Weights of a small transformer language model.
Size: 14 layers, 4 heads of 32 (2 for keys and values).
Architecture: RMSNorm before each block, rotary positions, normalized queries and keys, hashed n-gram embeddings, a smear gate, skips across layers, capped logits.
Training: a variant of Muon for these matrices, 172M tokens.
Each number is 128 + 24 x the weight over the matrix's rms, rounded and kept within 0 to 255. Layers, rows and columns count from 0. Numbers have three digits each.

# gate: layer 7 MLP gate, 512x128, rms 0.261, rows 276-342, columns 64-127
# up: layer 7 MLP up, 512x128, rms 0.279, rows 276-342, columns 64-127
# down: layer 7 MLP down (transposed), 512x128, rms 0.125, rows 276-341, columns 64-127
gate276:094136132112111157148131151111146145125136134142112158153110119146166147187142140069083135129140117096165120150133127125090126094139148112148119126166158161107142085121161160140162076140139090
up276:103129158142101142086108104133105152101129137163128124132119093126140093143067120088136099150138145173106096095143145134128136131114120093142127114153119169118158110082076141113137117119142157
down276:099120156151113153112150130123160138062105125126106111107132141068130138146110088100167122138145131161156107114100127160122093119116109105124106112154101182145154132103141109131105120129123130
gate277:145150108100159150095139122101127144136161178094105158098135109150092155129157135113137105138115072067090150171130116166077147168105100153079143137119178151121157161094138111124111099148132097
up277:138151104170133110120127163088121063101049135135112093150122124127148107116114098134126135150178180135146102118172153129125077122105124120104133126083093095103123131152110126120147154115069129
down277:135090148085113118161098116131131149117134116108136141115164162112180128124107108079120113114140148143148096114135136151116116149133095150147108159176137130133122096169131136134107172119079124
gate278:145138136122120137098113102129136175128122121167131102086151139160142134155138126128111129128073154069134126145134108115130144114124146137136130076191136142121094145146159164119101154165129117
up278:157122139136121129135112131148109097099107121109125122112126074087123101153144128121148115168113085115130154146156157139153140140107142124090115151105107153127136158150106111119130125136128135
down278:114144127127136123141117190131128117133135148104134170168084105108125131125135131102139087143154098168129130098151171152089080108115126105147121184097114128145160106139132084126131124102108159
gate279:078180138088107114071127130127125095123119098132109113123126161091130109112091117121128104116139142113110176132105115138123117132129110087157144105151153076105139127124098126148147087134142162
up279:077095169105167132119129140159134154126155161136116126131120124155151131128145114138155121180160125128143106071108119115102139119125069099143149143146125156125121132106137130133129161150149141
down279:094088120118151159122122134139112176145137115146122097126155107167144130135136069150147088167125113159118111102112102101095169129119106100130130133167149168155094104086144136142162170156116116
gate280:118114131156116140134154165115106138136128111118093157095126135171159159121132126125122101124119160116129144160139162173127133165108083105120158158136091121105117154118145090150128074134114113
up280:132166172158140132116123125149126149080120112120118114103126101154130101158126192133136144098095098133142139116114140109171156142137151151096113127134115103142115160144144110144133136123103127
down280:100133114167122087132123164103133130108146095097164111089111124137173076123135161121092129125118112126155163135127067134152163140119131108116149094151105084139142159130122117138104129136121109
gate281:125131113173147129108136110124141145158138162102128106158149150125138141125096114127111114117117099126120144166154059138133115097098180073113177126123108101111150084135120127098144110111124141
up281:124132119111124154131140140125097165148117168121136093126143145113127130106135131126086096144138094119147111136115103112152118132116102128170114099169096083118151144125113157116141108133120130
down281:147163105131125128115113124168154135116119175120102149116136118143109129093165108139145117134127144123117138153143140119143091129117119113116070099136114169145211126132125125151186136105104146
gate282:147119137134085135123144099127109185148131094120121160119116098168152161184122146143111150148159121116139179171162134130112142178150133096067134102139143145110129122083135127127098101183100135
up282:150121154096155123129122101136130142131133133131132143115154126080070152063152095143143125082095140194108113103131078132157141088172115132161095104118149108089107125122113145137105136102188135
down282:126143146165150150118135121145153141111158138135109121112139116117112143082159123148147130126083140094054093059126152140125076120132156131154123131119163132102133157136132119129123123055171138
gate283:137128120116102135182144118106144073174132107170115144148184084150065128143118161174069138153090096119113115193130131114170121156148086138137147128120133170083151166134146091118099130136148140
up283:089140109112119120089156160114170133105151161153141084118119103126140093153098103137122104085129164120162131103077132148107100077076157123135121133089098157101177158151136127078170170143110125
down283:113094105118103118138145146161157113126135091105128124140109087116176122143130135127113105072172129148153146117124128069111116097102089111135133123106119128151112072108168114181072142080080126
gate284:155168168132136094124145136152135185142114131124123146134168161154180159102101166123097093087094151151141099143115122121131088142125106137150131138101106151160127153126137155129121117112124170
up284:150139071124091143124099123148126123160155146064086142126186141117120166094069074102137140145129123125128120108099126092125163187155126136138135129151111113142120120119147143124130123155080116
down284:168140068127090159179107088097106143130116132091086126159166154116112096109093110106151126141132138141143158139152108126132129179142100134171107119113108130132131088107092168120152136156124104
gate285:110160137140150114147130126115138146164153149148110137125153152157133117121137105116175124089114145166095143120121130120157106149133120100125088092128137097120123109155089130159145131065114097
up285:110147114107144133143138169140151111135102125138117136101105156126116147112079120106151118137055135172120089129118094137160126130123144160130100125158121121148173155130129142097077137111102151
down285:092127143085135119153119170140152108162150128128145110129126100141120153087083138144130147115095127136115131110092118102201160102108118167114088123147096098151140163134120104110139111169124133
gate286:127147173102050118126112109130098138090124117096162122102129166138140124097142088204109155110149121156130153172137170111149131089156142100142146125119139170135129151112084086122106084134116132
up286:158135136105105132159151142154168129137147120131135111151151167111137141168135127196073107125168105136141138147124157124158119092160168099053124131118101140093115143102141113114182095157135103
down286:137127108163096165116128141137170142156130081131139092139151084131103158141130143165121124104114119126125179123132131125154121123213172140105155110154119139094140128069126103108140139139130114
gate287:079112092142113147124119128119146142121151201128131125154137113114125180124157143135100138148128121133117111148130124140088129136156141141101147078148128141131146111134140105141133115136091114
up287:107110125089099145134125140153148114130128159109156150154132140126086152160087118113122067157157105111132088104141101152103130163128106146152119085182134109152110093146094107138107106118057135
down287:119100118109110123111096126133153122108127144146116104140145112124119177137137141108122124114128138135103147138143133170096169164146112141137120148176133087162154144121135141176130114137098141
gate288:119133123119108142128102108144147143126129161176140172157186168092107110152113113152147093114088168166074138125114142095137128140128139147137131138110154136100117135135131125147146166159125142
up288:097157122127166103130109104153176187117150115096103167102149123077136148122117090125150144109098165143121137128109147102104121140130120135137168128136145140164142131127154167128136122105118122
down288:142152105116174114119129119126164167140127156119129159079181140139110127109084119138122089145101143130129157170113155117108129140125174146142122136144116122130103145150100145147099189159116118
gate289:130121145117167137139143088132144116132112126119143118148140126098111118123144131147074134166111139178158140152132128100096117171118073119136147107151128121140125095132117164123146150140142131
up289:134112172110145077107103108129118130109149116103095106082100130147139137094097122163162151129127162130116128112134164160131141172150104133073161124128148122126141127118131116161108139094151128
down289:163147127180080134118116161122147130153131131150186127200129144128122167116137090130136120097151138119148130089155109079138115132132108126144116104132123100112152131115121088113123158126129134
gate290:115136123156084136159168161121108069128114128151141155145164133141126089121138083110150122149108138099134143192173120126110152147145127153111147122086147153145106120079105093123127131083136089
up290:134156070152132127137119107119107110111145084095140152103128119117186133125109121128159126149087125144107116147077133145154110111091083172124137162080100093091147072096150070115136152137113154
down290:115114117119139074156108103113123121116124104096157166123097109121147116160104101139145130144086169161085116125145117120132131125131079151109110119129060095115146140101137085120119167112146164
gate291:137150125110118102088155126141152074157148111154119147135177086130145151104135116148134112116108150126100102144158103090125135183146100168126158075135165097119072097153117093197133100138093137
up291:103125101114174127140108143121147110166179118181145135145146142129120158102114150135127142134118099109079129114116130122188159126089115104111113129134120122127088126104132120147164132162120148
down291:094097116111128110075117132127126114160173109150100127104117095114138157145076137144134102169090142117055115097107099114192173104105116087138131155147107131129089134123120132187128114152146145
gate292:130130158096144149097157147103133115140102166100171108155136134144122154143172106110105143090133120115093173105074132157115112157119144122056132123125104139124101152165135116127113135148088133
up292:144146135098109102138182124104109137146097105126120117137150149144137126128110131133153127146093143122121151129103121108118117105127146140137111162068117128147124147138163133146160113134150127
down292:131137118097124124085124151069113133151096160142146122147129141134120141151119117102119132111117112129109158096068166128103115161102130119120127124095125108132118127138134118148154121136113141
gate293:167090121133114112170152126145119112144177118139105146144144139144107133133122143135069140164125115123126170093120141106076126112132108075112134098085179148137088133102133153144129134135138152
up293:159144144109093122141130128128161099130152126166103096158170157148124065115122122162128125122101131146088147088105161131100098158126148110121101168097136103091096187153143084113125135108102161
down293:169155160160092143135146115093154096089117125121131088103163137156146115127122137114066178138108108119064144136126163104090110086102148117130094139119137098107104160132085077145152123101155137
gate294:175138129125105174135110124111155094166172158092112148145160151138121135141117132114102106131105139123153107143105107142161081155146160090144095152083131110153133131125169128135102138164114136
up294:133140106147133118181124145150157158097110138137130126153142126125168124145116128129099104112122136147115150131105125105145161136185141102125131117121150119078048120136137138109106096140108154
down294:099121118131142157171111141135156143116145128135124109154136167159162143127131106115129080163125164092137131144078128091134170137143145135149131161095124117106085125150134120122131096131144135
gate295:126106127136152104112131114119143153138110113151088119124104079119127082115120133152084093137119114133108135146100172135110145128130136163107167094139133108147170133120090115136105119131113143
up295:126143102050139128119151121152120094138129165138162128163125111169109099160118107135138105165126113149147111107169139145097105108122117148161138148141109136110100138119132100100135140127069119
down295:117083166163187111115092106131132170150111086126113127103134067134132124101111116142071128101104143138086110129128133149149148132121103176111134096151132145137163133122090120170120129108118138
gate296:164109110140093116168117146139125187113144186139130102160142153120083162101144150113150114160124119135067132108128140110126156133122100114125146109135102109144181138128145092109145137120126177
up296:117103141122141126053144120064165105142125139134102106116160136150183139133119102130139156114151154113118129117126106125070075102118102106131130180121120109125156136102124136102090084191107130
down296:109092100121126132129088104143161100153121125127152108121137085102125091158116153149138136166113150141127161088179139134160120078188152134170125181098142164090111101136137074121103138135146117
gate297:082153134112149164095161111107125120113124156118127114160132098158151127082139132081145086126126141145111121122140111133136141101121095143128124066083120155133128105090076098085147104130131123
up297:142175147145138126189117102096103136106092118113156101125114088111102112153140097127113098120148153121123139163145120106141128095138136134139126155134143119163147154136090137095146106138129153
down297:089140120134150129128126117089145100133132165112158174104150132112103161166116094104144128139112140120143171102141124113135122110061159131125118115117135088148112126169147132144170110104148128
gate298:102118147128143113081114125157147104140108133102157149128154145134099159120146134130112126155113123105152105121168116148112110115123114124121144091133096097145149111130115087124141145095089116
up298:118133118123146133111119137178079120149109119099097141125128125117106125128125160150096135189126143103132128125138131145147107125081118110137090141140119132134129140085140141125112149108141177
down298:141114135115125133169131143161116147078121126122141116087164149151147095109116134112128135110166140125142135098106113123114144095144144130083143154131135125065159182143107117143132114135145113
gate299:141118098124139123119142136099159148112144096128139136116152151112150143101121084128091110137165132108130133180156124170106101134100142078133147096141129164145134120115158086142139079164101113
up299:110105118123150148090142113124071122135172118139125109127114120130126148137122103139104166115175146111073137116130129084041116118153140124082133125134171143109125127132123102128126130121119131
down299:111114135103094142108115101094119093141153089115098125138144108153106137111107080134093141088201142089105121129145125099077123114133129106088117140142151143136147123138107119135108121145121092
gate300:093111173111128139103150119120109095144100110077136133146133112148163126091134158102138074104150112164122143108123168157110111152108099123151134114095171128138145108112107116116112128104101103
up300:146105131094096137140187116132117110134114136135104143124156089110129139142111166111066093132137084154132144166092137142128122118157131112120132168117089104144098076169137144124126128143150109
down300:120119121087152138115130133108133113129135114098114126105127121158101162154143163150127126154151123127095161107153141131106116127103108167141154190112126127096138152133107116151096110121118105
gate301:120119113135138145146123105100141098121134139103165104102136121136104160151098136108148082115151139160137111115119146104136117167144140134115099128104101150120122176140145139135140119086128114
up301:174181165135128134124136140137102125155129080160095158130081110149118160128157126101153171100158145145161112158148113121127162127113144099136116124096130113118113118139177157155126137103107122
down301:099186130084159106144138103135097101138138099190130096122105146110152111140092132131088093109157135157141149138100082133135148092140122165142116108149133159139095150119128136090134122158120140
gate302:118130079149122141119133148143119134150097115161144143122158145110117079128151128122180140141146130110101143168149095163130123155130082124145115118123145148131142130126114127202141133130115153
up302:110123073129121111146173126141088093121155076147119134119128116119139128126158087143133132109124125140182103139102147140122108102064134137118112115111132105152116115131124109156094104118112142
down302:146116117141139109126108126133156127112096147119159129171124138141095129112139172123161139147127117076099147125131114158166131109168101176110133130142150146116170161076116123162125122118153136
gate303:143121157131124109126115103181154150150142130099114097097106117136157105121143107136115171141125120134152188159123049169161160083148112120101143149143145127127100117110100148121135123168149129
up303:152139096111141112167108125162162109111141149149141175106139121152092149096121154130173148118128111126146167105153134149156148115136113150129146151137140097146135121120131117140120160135134118
down303:118117124136118125109108157154133131123129127109108102134152157104138113119153132158115134123112125126075121128096145099112105126115125098176158131145114110136153132165130135094107136137184178
gate304:111119147132136138138108166123124114117156112114126097134099124110105103114129137172100147123134146134134156079131101118166120091101123105125094137195118138111149148134133110131136082139124089
up304:137138134129137149148114187097102126102132133135101116114149079121099147077099122195119086120159134153151122118127097154110099100179108085154121150145112087130143142130146127145107158153136143
down304:148131112134146139133083114145137100104081134134117182110145101143147141090130165142153125140144129123128141093140126144120111106133104147079112159114143101123105115129166165091104102133120172
gate305:082144148123121129152113130116111157138124157120115084169125116092130104158099136093104103130078104133139145144096115104129159139145133119184091096107145130135095122109145126129068176130137182
up305:165142105144145135177088132090137138147108162172147125113133124136058114132131098160109114082144151102163158109104105130120139158128157164145172102095145100127119116119121169162116130100174149
down305:179104115085154128148126116137146154107123130155149100121165133113091116127133128163120065131118105082124120135143109168150134112115147178138128112094121167143190136111097113162115112105103166
gate306:166109141088082145126147174093136100154138134127122129084119092144153123111158088100140133090106111136156095114084154137077128102162097090096129120106121114125111111131129112107121140125132198
up306:114146137137100169130125141072132096139144109111155168123114149151146101170162106118128117118103157171113156114108122118070109155160148147124118142113163150161142139131131122121110161116134128
down306:111125149102139110134132107147110136156156139106143094130102120117119153099168106152135138122128096109141105132086149106042151085154147105102114154102160122131169130081101108113092127111122169
gate307:138129118138102066141137132130106144123152153103125121131149126081103176101176159134123113127094115154125151068162092143109127143123125179135115161127082121119141107086178114163113117126134092
up307:101143138093159106115139126140143143102125151144112184148150112125163123104099124115157124076129119145152104141158144153127173109113088136129096176135085113111144116098162087144081124103105154
down307:121154114144141137151072092114171144086134153115121116136101110124122059128141149099141103159107120116092139098143132123113120161106117134128124164128113148089095154142107125153129100115138131
gate308:097136135140082109135139094117147149135113108106119149131128134193098126159098155130119104086174114154133161132127138107147089150122147170111167149120193128123144102113099122158136114124150145
up308:148126133157100101114101138147140123109129090153134114103126104062149151118089155138135124131123118131148176146111111147137130157152156127126110137153103111127129129109143142131129117135100098
down308:074138108124107071079133104106155144140104114084142161135143129162087146167095128112109105117133083124140159152127141120123126125134135143134180128121147096164097130100129117166159124136132132
gate309:119128123124136140131118158113118091134178118166137089144152141108107139115121146135146166097126140151141073138135137132106143132140125110169153142153124139100154156124160141114148109145110105
up309:156149109140128107155132148137115093105151122129136135125137110118103127103182083113115186168136104128152090122109174095116149108094142141150125104106143136125113172151104111142187123175128117
down309:117113148102153142122083153171112133122196103157140085154133111088088142103176106101128103146142137149136121154150138170108141100114144144158096124154125101106137147119117141132128091127142142
gate310:149166112156102135124127111088064086112125091124135103120137113143145176136155148113129077147137123156147135140131130125119101123174127126139115141085134155131141134110158186123108142152125109
up310:164141143100073112119133115132113098169150111131171129143125125121163120127156101128104110114137104115172137148153110140144106155144090165126127128095146097128096114116158158166144149136097111
down310:137149106140098156112116100126091093137143108103127123134116110097119148130154123115140086134175134119156115122123133110142135114178141127125154103113153088102135119129169179141141192137122095
gate311:108151130163129118085166146107142091129077087134162111138140118164165111171101125151156098109110138150148094117145100136134101130180129124139176134097099140143077149117169117145104137133120154
up311:128144135120106142142135159120154155102123153088091114105131110119091127139142114127165129168123125094107147132109104130188155125133143159133113137161133188102131104131140092126126150127125133
down311:098156139118121106112112146116141130142163142078143112122112126116077126145144101131134146136170094069137140108102126155134136167110136134128123090153150088168132085135119109123155167148131118
gate312:146175115132104125137183123154132124081126085113177117156210117166143098144143088131133134117136163119120146098141144099137181143139110136165145141111127146158131136111114140074122126155116116
up312:088132183157156137103112141112099146102145130110109114136113086157115128080136139148108129172109127127136137110085081120082154127087136098086117140107098156111132101122162143091169129136118125
down312:058085149171142117116149165093121126082157109153136124113091139126118125103146119122127108126117113144191137156060142131116118153136105098088150100131087110132138102128158121153121102091166099
gate313:104149132162148147160126116123132146113123131139097172145106103114102119095128134126149109148124131117127099120108166138160111128140108129174131119110130118139101099149092149120126130164127141
up313:155083124126104077177130116123109073159125130093101154124185134075145116154133127171133132149110105149135138151150140105116063121139133136153132112112116139153106126113096139111100133134177132
down313:089134173163150149115143146132151150108126109183147148142092108110151116134097143130159122106151149130135142110081128135135180125125117113123128132147133102154101095119155137146129116137111092
gate314:115123084107120108145125132165129079117147091143125131174119139136086106116185149133143106117133135102087141112143113146112056114142111151133113123101122140104100135112117185147147146145119149
up314:173166140098124129105157126105145201124108135088122161111115117133145158100136114111158124136130136084134137134125159137149089112107120121119168157187125111102133107127108129145149116080155062
down314:102122146115142099130105100104131122127164107154080121087146131096142141147092146108169095180156118136135103168104160135124156145121101092118128089146104129180161135129106104139082093119148154
gate315:105173109191117101122130127105150155102174156116147139116106156143139151112149134120163116138102136168154116097113152161137124136145161131078123117087130103109117140092182112107118145123154124
up315:090148150123100137152140151116131156127124140160122144116126126124168151101146140105151104169138104107135160140174111134117126101130163112102131104120089132104105136175128171153112152157120135
down315:128137116150123145179144126120137115164110131125117118145115117159111147148099099130088102137100119102161125146119113112155111133106088080141148059097143148130130172112081116157151119097125137
gate316:139120109158123152099128163090139071107102167135140135098145138153150117129152095130130161160135102113148129112073095117149133104116119098181092082166113141151169119153143140133128110090109144
up316:141130138144157140147117085146135113141125067138091108136110132118141117108174161135171134125126122107127130137125110097118120122144111109095143085137159160139115117159148117095122202089143151
down316:141154123114151154151128124128138138144159101148102122158110121116123116148112149115117140124127122156159105107089142104136102116161118140136139108099126184113167116139168074132113197108123177
gate317:118106119103124118135160150149118103123124154099108133108112141123112109077134117117143097108107138162099114123135139102123132112127143144155124140087124105098137111095126091125105153079170124
up317:100100088090145152123114106110162135103119106131112094101195141120117096095136149164191160126134119098088153143119113125130117142154133128102133153157162134115151145125128111145182146115113148
down317:096136113105129124104128172164113106148141130117132098112101171140139166171138148117185103136156154106116127119098135116125125103115155121115115143142094102088094102128157105153140148155141088
gate318:115118125117157176177102158136092106151135151142120120117178112106140136099096123096145118121145131121096146155106167143149189143123087055122129073111096135144097112119192114123074111132141108
up318:073150117147130163155111121169127145147116115161111111126141135118155147113100117155127117115109096134120103139113067085126122107112076113150172082141114122146144129158129160119150153167131137
down318:133107105075117106102094149153103089154151183159152124146156117105111130083082092117140142080122096117119129125099135163159171129127104099127083055125108123149130094122143107093085100153157126
gate319:139155130127117091166160088150119155108111096142161148132150145127121146161133130144122139104120151147112130119153140134166114136134120101120072076084130106104105125161131119124101085141150124
up319:106095111120079144131098119126112101123102103143121116121122117135139103166090110126125142160135082098180111156094142103136137139145110129130133198121119094128124123129119136109161169107061139
down319:134170103159168089133129152098169094137114142108123132133126096124157157102118161084101126155125135133133133160142160135126104125142112118092127104062145108135125131123153154121147169117130133
gate320:141153115149073130145137175102074105121108136154122133119130122154176117130125114092114096126109116137134102090115122116092127148155062113146175105152096138135133142161164139131148109129147112
up320:110118117153143159105147104109095131120095125113151083159139094140122128127136106108122161129125155115164171104144145134154117129154068113147167121127127126092151155095132168083164115132116103
down320:090107119126122145128137128128140118118127116122127121156118105112144158144150136097137149142159143131149166117154142132146105137111154196141130142136159106140138127100108153109184119090159121
gate321:147113129129109115074126137133131147116088105132104093169147121113133137150196162112099164166090110076131141102164065162123117123120126130135125110146164126142119149077141163113155173096106133
up321:120140123137147105131113145113125099092165129098133139136072160119063164139128172162109111144152143112101135099140175142107124121114077161135100114112087118085114150134134111151121099177160143
down321:189144129149110096151155133138098095152139134105147148139131124108116138093115086120130165095127121135116147132091147118124127111139101083145082153127107132094104148147093076091110089171144151
gate322:118167125124111106152124122130133125108113096114094169117135152115147131120089118090124110107139134128140115135107119123116128092143131124131165089126140135148117136172131148127139117124152095
up322:118134173135135150181110161109153132119143137128118132151110131153122164106124130124120149118136155124125150124139115077087116142142124145136174077136149126130113161145091140134138130080133106
down322:107114115122117156109148109139124166182139122074137088126143121129121111129163139144127126133102152107119152087166145139127107130139098113116131131152086129119116131101092176159130137098132150
gate323:147105147090084115168115098141120134116169143167110140124126108126159123109100123155143114136062125115119126134136098164169151152162108098104140123174138115120127152073144127133159089114127121
up323:144097184099116126146127131136165099113161121136132149171117097098176144162120148128138107150116135139131168121125121172127132125140111080131145091120139136128167148093111146133174135115137111
down323:152140150110103130176108142143120115116160142159138122136139124175144104101129140145124147165130137121113133135130132125153118150143111146132145103166096121105149189093155077127171105087092138
gate324:154143125102124138122131155130114131154176130154106123107141163141154145154177104166136156109084149135086134154109135113136141079108125140139105130178123144151100124121138170131084115147163163
up324:124141123124130142123184170132100135085157087154174127161196129148134126131120130088094163111124124129126122141134135124147131097093125147128124127117111146170135117092106161153157094113123111
down324:125130123137098141107153183129125164119124128145120110151154136151143140118159095135135134155110150156093094145151121115169141072119097147123131165117145122149137140112117164179131134088119131
gate325:110113138184112162109121150139113143106142078152124110118149155162155107159108131166115115090131141170115123090133134098107164144119148116117155089157122171148123080140141096119146097186150099
up325:118130136142095125102098157098105163135164132133077128131100117143089102140154159138144154133121118180147140061067137149188142135098085117124101098080139135163143118121144112119115106107180122
down325:100081127135077146132118136119148175140157113160115127138107137162116102070114152148150143116131112167090114114064109142138127135099102133112105115146136149128116129134117127109107069122165086
gate326:134118111146131115190138165109098139133116133161116114148126175103092118103113114088107118138131158104092100155107131127098136128107091116129152126157139123141095151103108165159175152115129127
up326:135140129117105077142130137119167190127120113152109108118095126153096116137105114155132132105119123129078095182119085168150112129129125117094158174174108111129063111123100118132126120110132104
down326:116156101105127093106172095086127139143096133167101107161103160142097091114129104134126113105112130126046104172108126149116126116097119116070158111149140110167086131105085132145138177112116116
gate327:085112143117144119153144127120170109098095121141135124099149135125136103118167152118079103126131150146132125131095116122150086090171164111122114114088154103109153152067116119132102098140090096
up327:151153159152146161114130136111136124122098119145141116126104196157141192140107145102096133092154152114149140134136099143113133164136124078138136160120118142149120107141084126094151175159131128
down327:131086140094118147133126125152146069109121176151135117125123170126137177161124096122169155143139158117144107161124155121158165140121139127146139129122128155112147136160142122070133109091123168
gate328:118149125108143133160136102112123103130161156116123148107128106133109102159113096132127148165141167133158097139124110129125143121139134141168121106111136106148104144102096196105136116116118121
up328:108128115101146115174143127117114115116143109147130089127127128131105106130100131111120141155133096123141120167105113109127136147119126147122135108098141107151144144090116157150137108116118092
down328:089129119163128159129141142153133116129098140132174122152094111114110146113146112110148139128157133110142103095124138110148142098132149109117102177140115144092116135121120123137079132122141126
gate329:133126138148144112138110119126137136169119152131110137127109134129129100097160126131098167131121117125143123134110140117111142132148113133143182096125111114136116120094066102154114150116136153
up329:146152137136119100113141136166151129122150111167116106123153111135155122112128112139095118102090107124088149120155141120142106113127104119100146141129136128152142105141110100137101126098135145
down329:107168108113101139160129129117094104110120133103142125155115133141074180162131142113187148167167144154142103103103124115149134114121156142118133148140112123093101132100176158091158102138154109
gate330:110156098131141124094083150135145149116129124131107109141205151096153115111134149121097142095147162132102179129115140115113106161157149113129124134097152157119136098111106137124114147156101140
up330:127158108119135124160100122104133086174139135091160120150137142131107122125095112085148100130163141144111116136155133143113083141155143145106080140134140183143115081082142100114165169117142161
down330:120109120158142157119151156160132104142105130124111107140163150106131084161155135162109126092122160102112116096127117103144127114151169098132101177131123130120118158155123116152081143105128139
gate331:117125158129139153140168152084156104122142114160147144091132158123152143125118092132132119094136170114121112152079110137115150116150151099144144142122159129116123132163143142138144151153105160
up331:113100131082179143141142107167135154155120130124135088175119150132102147100100136162137094093111137138137105113118121098091112140113086150112102058153143117136112128111096118117134107108139130
down331:136120115107180160121108154150124138127145116169122089151103151135127188101117134174115095094123142099171126096102109123100118089133126134132099055156110118130156131117090106127136113137115123
gate332:124115132155094123150132170113110116127148171145104127127111097107128165139143133142124114132111130139120090089187154136131192150111128133111081122203122152183127125097127139120128167120127115
up332:110127110125154118119152066163163165148087117112140102145163126133143124133092154133109147167137137085172198124129109086155083144126135133134168124147116134136133109114144130094115092132145119
down332:136096131123135094163127107173171147149102123131140157141176195124174102109109112123132136139112115119135141166103116117116076103092148118131159134095138118132134105124108108153146113134113121
gate333:140130145119150124117185130114124110131130092118105125142142187131172120153149149171111109137143138100089171074126148127096115123131161109138149140135120135135131150107133116101110122128073131
up333:164115115127135116121141133137146131125115121103156145162088108163120169139125123130116149149124122154177101146113124096132128110080158148118103137145172119147140110113160114156123142117115119
down333:148109113112165114122123145154142155130128123100146147114097100112089148134138117166126130191110128167169119134127092135142143154110152143127142122148134114169119127104110123159169148100150185
gate334:139087117089101108121125109158142143139125144114114173131088149179140102105088110123155145100149155099096164093092125116097109144139139135138099092112121143139128130164134168146125134141084167
up334:085123145118135108126113116167104142146190128114109136133117138152181139106136125112146104116120125135153129168143141089090100120168154145137163137164123144145095123110109135133125179162137110
down334:176117166124129120099156101119125140145108136080124140118087112154140104059169130117145150093150170114095114126137149098149116131122100130145101082150125147116126087125150141122128115088121121
gate335:126116169111129117119155129133134116131111137124107147133156125149098141124125149160151126154136167109158128141161171098087131146144148108174120103161137120137118131133116152126130149144114130
up335:117128135127116155166100106141100085141134121107134120163113102111126163139098124080155140140142152133135126127062119122152155143131106161130161099133132138131117126123135146123144095142110152
down335:138137165116128142119160165104160157145133103157132136141135150174125125117132135169150080096080132116119109143190154104105115172125110092157131154152111148133133099142116108144126184128123117
gate336:094125148071098110147171156141116138121154160150106136134128172124100102119173130118144086175142075181130154115199131143112135133153156122188116129161098102113124197113107175097164133130117121
up336:074133134107132127126129144089112113099132159125129145128169096153111136066161167128130136141146110113084134117194074100076125143094140144185119142179111139112112147122096143105120120153169123
down336:106135093109107148098120114102125086144091150172104146146134110127130100096099085100135130140127107116068141064144118117107120086130154147136083128139127096119102101140125098145150152167160112
gate337:190115093112157136118169128147102123149114114125153136122188122124121121117100099133084114130148185132099150103113093144110134115111159131163170114136122153117105099119176137115163124152118062
up337:115088104159119155133155104100130072119123089070137114176118130115154130136134131149152203135116124105132139109116102113128098093126109177122123147137093130131128148152134155131148129107143114
down337:146146132183104162144168113106073153118100106106102122115115155109159126132168147144141169105105110109133127144107128137106091089116080181135115133123113114120142137167150108133138126095110165
gate338:126136165140123146124150100100094180148114108159141161101092138185141121147112138101118125131079172165109143165112103150139144102115127122130121147143140151125139113126176174134102149144108146
up338:133130135145121129128115145135100141129085121112110156107151159180131129091064139114136170092140143156154170123104117151135095117151127162096122121113128131113174136131133119100151119135114113
down338:149112122138118133119128120107100167147091127136148160146103148196096122135109139098105160159133142155133175129099066152141134142134125148117102143106168149116130095132155135124136145145113122
gate339:115125070117117074137085144115173120093127141110147099164158130168128124130127109139139155109124170158116096119117122152122136131189153107155145115124145138145099063155085124084111178133128111
up339:079164120131129107118121088094154085112162101120117146073099133138113170125138117071112109153095118060152120153122153116140144151085150098115091129145113151108147125119134147113129157139130143
down339:129115108112105128134143119119130134177089139139118164103128177133111102125106140119122104129098110152113142136158121150134135134109120100145130104156101148144136145150149139143158089164143116
gate340:128133080117092179146120120131132154144110090114137128081100125134111150115112106129145103110109108123109185103146175123134132113083069148153148149147122114133111143155056179097120083090119122
up340:150154113121088115129108148145109139113134100102103147128131145093131127110050144095156122119117100140109139119126101121110095103121112133134129144127116126115137102133101114103164083134104143
down340:143132064090125128139118115121144163139110120113136137108119127100112152136111130160133110082145119135173138095130160121119137101094104140185154145142091106129125154117057142105118124099103136
gate341:127124100090116158157114123139119145100109156096112116133127126126163164113136127133114131141113115128139163123147104108077142107127102131098127122095145096123141153135107108142129124146112132
up341:113134127142108125113148096132164160153123170130117187117105126146108150160115146097091114137138152130065130150127134149182129163072156112140119093158132145157142136161141136172048136099121133
down341:145150169134128139159143129112122105139123158125125121137120168143115107151108069149148144123135161125134137132099119153147114172102146119149140157113131165150149125120224139140143165149130120
gate342:153111141114137125115130114139099146138142105126159132129127157159158155126106138121139123122108115125122119090136113176150123157127131126158065070129153150143165157093163142113138139129149135
up342:133103138135139151131159132109157100121104168097133128118090153158094164137130096109133168156155088111146153111106088148105153130095101097093104117145157146134130123159103140132106126136093148